Weights of a small GPT-style language model, trained from scratch on English Wikipedia.
Size: 21 layers, width 448, 10 heads of 64, MLP 1792 SiLU, vocabulary 32768, 87.2M parameters.
Architecture: LayerNorm before each block, rotary positions, no biases in attention or MLP, attention and MLP in parallel.
Training: a variant of Muon for these matrices, 806M tokens, 6153 steps.
Each number is 128 + 24 x the weight over the matrix's rms, rounded and kept within 0 to 255. Layers, rows and columns count from 0. Numbers have three digits each.

# up: layer 8 MLP up, 1792x448, rms 0.0693, rows 1284-1330, columns 192-255
# down: layer 8 MLP down (transposed), 1792x448, rms 0.0244, rows 1284-1329, columns 192-255
up1284:119097113131087182119130138063115134079172093151104148122128116116150063106085113153142181075125135124137152179179110083201158154111136123118123175160158128077069132140148117159141082168153122
down1284:128149160091146169106129135120107190134172140085110177132133107084150177049116123122116167088145140079157126159086099134139148117137115145103150114169118102215159108154141130211154097127154122
up1285:147140144111057125127119143118125143183138176123135060115168118125077137170139101110156148130088126124120116127074098123109111142160097152141123100104158117140112106143115065164159141150167130
down1285:112125091080173124143068092096117129203132131146161130083122167171101157164105103125144084163106100154115148135127113096152092173110130122126172156163125168127111152171126075108134126159127073
up1286:160125110142127136097200169122141156112098151117174152117131146122146105125156156083146159124135188177159119103123134152164102166116126151110106122128087124166151124167135120139129137084138130
down1286:081092110124177145099083171143118118106150131128089147130085156197154171115142137120073138081145101172107100084114115208060103128132135195137117151181112171148121145129141148050102139094142135
up1287:145127144071119113132166063148149120129131114155116108077155110143107124146134176068110115059149141117093129130155142120143101136133125151115092153096102112101108119150196136137143136132133091
down1287:116124099133137116110094109159126153127138142100160117117133125133133127129166130141136142129111141121122138103171118110138172167130142095168155139152082137172127169133121139136117128088128178
up1288:134142079144173165143095169129125090158113100151131122117124110120132083154146113159112153146161136177123195097178123077163161151123141147075105189117109131162115164083123152124074141131130151
down1288:159154107154116120166074158134120146067158077114118092135142151104159107148125138108112118109155103112163101129057149180153163125115141139111169118097139162169094152117086118148142126130117138
up1289:064099142183134172105114119071204143099089128118145110085171116133143162129175122087128113095115113151098116095131129145109167065099141126130102126123087145131133105160103078106053153135160110
down1289:109075054134144123150145059068161150091121096134123122126117068087121081158115159104093120142084095070144117128153085130116146163165133146157151188135144114152188155095080147121165089173137135
up1290:153114146122129138101120097089135119151166133143153141096148125123153112161143114073118119110087118118156118109109138137137128115112115110113106095119119142151092107134166144122105146103109126
down1290:121151082118092119100113131165122108130110136122120106135119112128121124136109140148123121131123141166127150110145116127146134119132107144121127131138155132115145150114127150119105132127124127
up1291:126102092109127101103145144093145135126122121122165105165159145155136114126118075126114099088122124155150121131119126139151134125109097121115154083164151109127109141141174067096161152132129163
down1291:126126130108129143110110136105089138098154145143135129150138126114144096089119087119087167101110122129109109160138105121097152132083140127074142117142107092105129146167140119164134117141132141
up1292:105134108122136132114123122108141128126114120138121132110133126124119114119130131126146119110102128125141130122116122126130133134138123112132121103122151127112103132134132132127124134124125122
down1292:130149132128130127122136138134115133114122140120139129131118115140120126137125106136129134119138118134128148133149128117134151143142123130141141117131129135126128150117130141143134125121112120
up1293:102171124114151119126175107087137077079106138101143095143158128114117087103103134104131157129116060166093130130119148126115068121127088135099131113103135190147126131122141139116148133120167137
down1293:108143120124099127083120156154128135165118109155163142129102118133142109131107140105106135126185128147121156142157111141107097106140099139138108141162158122101110127146122151150127102141125094
up1294:142144164142126150111123170139179137119144156156134122109060108144112120085174129111125116141121123137133131146151114154098153120147100140117069134114113112144129152113140177156091136156155137
down1294:132138126124139089140128088108104116116151140120154162125156095148149108141108119117161165093149083131073125127131168130126139137099142127136153120123137156170117111115111116111179145097148107
up1295:159146110057107110144114140123110142171160121133099127127145091130138097127155092112141164157139103125085177144163152122124147117104116111094064116122139142060152115116106122125117085124128126
down1295:133125165144119152102102137129099115129117153068181171098080114101123070136096082120157150167164117153086143153167180152130151119101165088099161133185131076128109055154175197191130066128137121
up1296:112129125115135124126136121131141115138113144119129132151118138115132100118130126125129124106127137142120138137116124120119128125132123135133125124120137137140123122141116128123141138125122105
down1296:126135128133122128142120145127123123135135110134111110117137118120110147140120122130129116132125119117148139119130139123130128137118115119147109140118131132123129126136138119130123110122127157
up1297:100121133067131150171136106104108142151130121112157081095088122121157158105103141120114173177122104111173116129100124107092114139102152134096135153141100129151128154150166156129137078138171172
down1297:128136167162141154096176103082102126162095138117129120148118160132136137088121083152118153107176117102131089144145125135097143157131126159114125118130059115167095118113149173088196103113145126
up1298:153124175120125124066115122131091124135167116158116133082133172109119117087117155148098139134104108130168139181114111116131134102117161155146142140107172132111119094139136130132136099120149138
down1298:121137129107153143153108149142145122117097124125137119133114085161089167126107109111143112180125158147108130092151149140134121149117111115096111093143109120157151120101127131153152145158099122
up1299:138145141112093149116167106150157142137116145133089138116144191131129100116088108171120141133147150100146097149124124162113092117134164144113147119148126130138123136157127103123099135124121161
down1299:100136129115147102144114092136106120105147132131126153158136158126179111177122139131128121153092159093151159125140139125133110124151170135111149123139144145167114147112122123130090152130132116
up1300:132080119112167132151152098112115100098151149145200135143134127122113103139107112125142146138140121141128159133159145135116129145147078126097115164164130109119090144091106133164127135147105095
down1300:110152138135104133117131175151130128157137138161101121127142133153101151121151154138112117156118137169125097135145110119131148085146146112095161107118143111104094121208135140105116159083136103
up1301:099184153125125131158136128124079110135093134115119130130191132111092145120164139196182108136121081145134170121153098099093127147110125154162166165127181095091151138156103143088127194138072139
down1301:103183093149121095157140136114135146167154133141178118136144129139092135121145079178115095111084080152101136154136149135139164096084141094137135165188090111093142119150142090168114147059120126
up1302:122090124097175130131137101110086105124110120137134152098120157136126150133130180126117105147148121137140138118171160121122136150103096092089119113120153104107115106145104126137130100121151110
down1302:126134145120135149093131127151174171110142135117160136160131127126145099119152140135160088087120115111092096139160124159153142099143119123137139146143127163143130146123131123146159146142149129
up1303:152108088130122124121125137138136133162113153121149124170158148141101151121144161130126106173147168141113128146150110146143158142086152149123113148130106115159090119146137121150124119145096122
down1303:140154163199185108164132102161165125127146114134109187148112111133134122137119140122183138137130120112133100176080112146147124092139128128098138157120108138136146109159117092140118140089154109
up1304:130174093187145081118190135136120087139097103097086162151125093115137130132160140120110143137130115140115160104090171134093145140126107166139108143185079122112171160125125106124192144154173136
down1304:110105148089110142126134086092111127158118126209177088073144131165136107120119158160135116114079113129113127202172043103133071135097178127112140116125181128156094107092111158133123169148082133
up1305:095164145093112122109126072151132125132155108188099132125171143132109156103169104130114100127141135119164103083149085097136142149112059151098173120139167096151126111090146108126136162143145122
down1305:143097143113137130157147138113158150140130129064175144140128115133116131154111116150153157082138107106134136160119139170125076129143152124115068118129094111105157140128129168148126119101150111
up1306:106160124101132110109133134144103105088153141113117117126128161132142112075140148097154186112185118122142159164125133162119146136142144073150111135132137096139132144125143118142103109086105144
down1306:124158171123148113104105152110135129130084104104104175118137174084148159173152137107181118102153136119099150171175148126103142155107143105110133158159113135109147150150128089122125143168151127
up1307:128155135134116170119037117078100075151111112092145127143154093105098151116138119099145125115109116177130113171149132160157196135122119131113094125149109152128119132129107121178112101124105142
down1307:113073132125144041168168116155109141142162079132134140127123167103138155137093144128130128177127140146112147110086085093173130127150151127146108165167137115134138117166130134124168090114146121
up1308:138133108101136104152132138156111112137109143118122125134130103109129127142156113101150130139099113166167131115133118147113168145147146115171150143145155104121114118132159126125121128163105182
down1308:125104171146103149056133135134123154137150165105117145101113123122159113149112128087143113109146150114113139098153087092105128127169149133114163111103124164149126115158173141102132090147130123
up1309:112112144129145115126131159117116111147119145127113118149127147116126117124081126116119146123121135123126145104137116152130116110158127103132130134144120117157137136137124132132130126158100130
down1309:124134122137125125141156119135151144122153127116108123118134139142117130146117110106125123130140148120117152129114132123123119130144145150145120128131112127128127140131131123103139120121140155
up1310:120126127091188164120146103134115097097126131120172120158130121166133081157118152121133135154116089132143161146173118091175178112118116118149142121093142112165114146147171173118166129147176129
down1310:097111089129147103108081124092163161121116144155157128122118090123089121126150164100088080098136104149112166128120146158128166075111103139155150133166094146161124141121101071139141110120143122
up1311:197106141121137118100088131088158113105149144113083099118082093109173122172142120178141170152119153107122122134100138138095106156123154120144149095204103139113138116139142096145106105071113162
down1311:113142129114166144173088152065133109162194097124152122117124125126151108155103104123164146090106121169163052121094138118136115134080142061120085153182157142135143110111126198058145090098106102
up1312:155178128101132130116072093150148121145148156127196093139120139133156165133116137115126110146104143157145108132143111130180147121112099147101107118137114101145136140140141143118111128162127106
down1312:105108105091112109096138133140096143159115137109135164143146083136116136121066134111104178142131119129127096150132119118139134110119115138179144110129138146093127139128128148094105132130125065
up1313:126134085106100123154112125098111136118091139156146111109097092155160141166113095139142128092133135170148169129158084179159084138141129103105151121157134096145151128112097144112157170155170140
down1313:114153162143163150104142126144148139130154113126140139142133122126094137144121148154114154125118184087155073136128171101125150118133180115126116135116127127140133129166123112123101127117083145
up1314:150134161097128170108136113146132131119134082149139076200100137164135143125152133103153125116118138114172136160139111108133136160139147154097125107107127134132179149149119118150119103127150116
down1314:119130164089108095123125146119087118124131134141118127142139093134147159124117119143143142101122156159138101110125181118131156166129115098111121126179122089140128149169128125139108108136108118
up1315:194138090147103117060049163100117054162168108094144113167120164187100133136082122162116125142097176098153140144156122170093163084120140060056080144101099118101091133162145155149129145112189161
down1315:143073120112125174121062166133148131143079146108158160111110119133182145119149140169137143074066165112163173138083118116109119121125128152161126120154094153172152142100136158121110119137130109
up1316:102190147121094157107117104167197189134121143135109123174126110126124172115121096110125080108132111142118125093165117127129162131125106151111115111113131122130152152124103140145090158140084149
down1316:134166169150151132120130120058130123104145149216146114138135121101090085124120122133087175140117136106127073063091172105083149088146135112117137112161122142131142101097115158121140138183145084
up1317:138152118086129136113112103136125146103147145151135098151142187140105095137116093110138139157156094077159049109075172126159113160154125122137090153127090182119169124110130125165099108153127110
down1317:121132175143194193093158127095118128123118148164125103103104161121113090154091169068168108156133173085079091115117149155152093160168106106109105170172136121144115137108121151175116086134081107
up1318:102144143144136136132144125085078122117148101172105104127127085137113104145110115153128105137132099129059164118170157143169129116135170086133199112096131155132110168139119138153157097118124115
down1318:194121117135111156130107103115133071094128132183133144102160109166152129145120175162080116121113096128141122150119136146109134159145123131080166099097136130069138133118105136142166143087118093
up1319:131140153143102113142147105114078140111149176122111122112163125157140109127106128146117138141113078109141100155171124133131141083146166094155162088126176113163102133177115128128144121158147138
down1319:099160132153195169113093120087109171092174141133164131175095108130171147140130106077134114075130137118098138131087108111149127137166126100112136114098120111089107136094114125137116176143131087
up1320:133168119079132063136122148138126105065145163096140182129103111100146126140134156092126122124094140134147162135113154138103131145147116156118133117100143159142124052180152147160086112080191129
down1320:176135125123162117120100154174154145095130111134158139118125120116141074106139140087146118144106073114171136133133095116145097114200083098125147077093103099154140173126072150147046157126112163
up1321:129126125149145162151101156091160130157132126102154107168083119109143150143109109124104121174118086121108123123121135119135110111096114114071080141141082058140122114111143156101148116097114135
down1321:146136153113129130170140179121117135150132126113087094159136136131083121082122171122143165109108141163094114129115116147143129144110127122149130136108156165100101084107116187092103102152113124
up1322:122140129118134145138140111124144159123121131105107166140146140121121105141115110149117135135128135146123130115125126123152094094183107073107120145103127098131137130105141127140130133098143091
down1322:119143117121157130145115147142116126111116119134123118130117118135118134140117132125119139131129148128104131126135127144152128158104138116121123130085099113133092130097118126151117142140157133
up1323:114123123117115178092138151115145149131156154130119129118184108103106128138129101090113153090148145186122087087115154149130134126105122102141165119144154113116113104134173136128121118090094142
down1323:095127088106170068125095117143169128146108125103131105168100136129125115135115152090155109157090149103116143155133088118121142118101161115140158145123157163126162127172109112160118168181149134
up1324:129129124127132129138131126145131128123133130116135129126119133123149123120141114114118124125142117130125156129134141118129126113133139115139134127121129129106124135122129139118136139138130121
down1324:123130121127148117132123136133128117126122133135132127134129134139131125131118126134125122123136146111153119128123112135128141118118123128136117113114141112111131136119137120118124113127145125
up1325:109182106074110133130116122151172146096105099151125141146143117100149157117132090122191155075162151140082184128165164084168120115135102124100108133133113124148138140167114152138131142108156138
down1325:142164169154153116106158161160123182091136145144134109129158108120136143112095131114134126106099162124146126161089133122149143085152140155108171109133121091099112161116101110140146170125131126
up1326:128145095136210160161134079161115112128141156072143151161152138143143103128110154117136105086170178145145125151111107141127167112110104095114146148166101085122109155150116145127145177135158159
down1326:119100074179134097116163119127109104134134177101113130123115123124082149153128136132169102082144126106108148139106106139130140187143122156148084100085130158110100144173103105190135130126124116
up1327:146099138123139149128115138129118136148155153125117108108180142185117124170113175099133112163093132144192154136151141075134121167194142124131114114172130127149111109132085165061107095128107086
down1327:120095131127161082095117073159211134170139102112098109115104101104106128044162155078131133120134103078096109142145148110120139113168131079118151119113137111117132110162113160134135116116129135
up1328:136113140119123173142121087156141107122122121146155108165143136098161140149134088084128137112077139175151129123162158111169134127144109111074135163100114143147127150143111139134124119055112137
down1328:119114121132095108128144110088126142115132123139132103088137073149176132093168127114115174126113087135073113135150075163103110158115077144144111113116156094096138138120158134135132168150107143
up1329:115145106113118117114134130135107143139122112138121148127151144146100119098125106131133095138146096129110089122112147130160179130150104129107130139153132156152111134108104147122105158145144122
down1329:130110165135099138152143104131123104108114134142122120128114115120116122145141135096140148124114153157113150133131114162093131140115137119149145118133123115101158128134135141108120104133108116
up1330:137106131111142144143101114093117136115131114122095131103117110136117148131135106146125125089097143158124120123151171145120136139094113114123137118133102108157122153135114126108110124105128130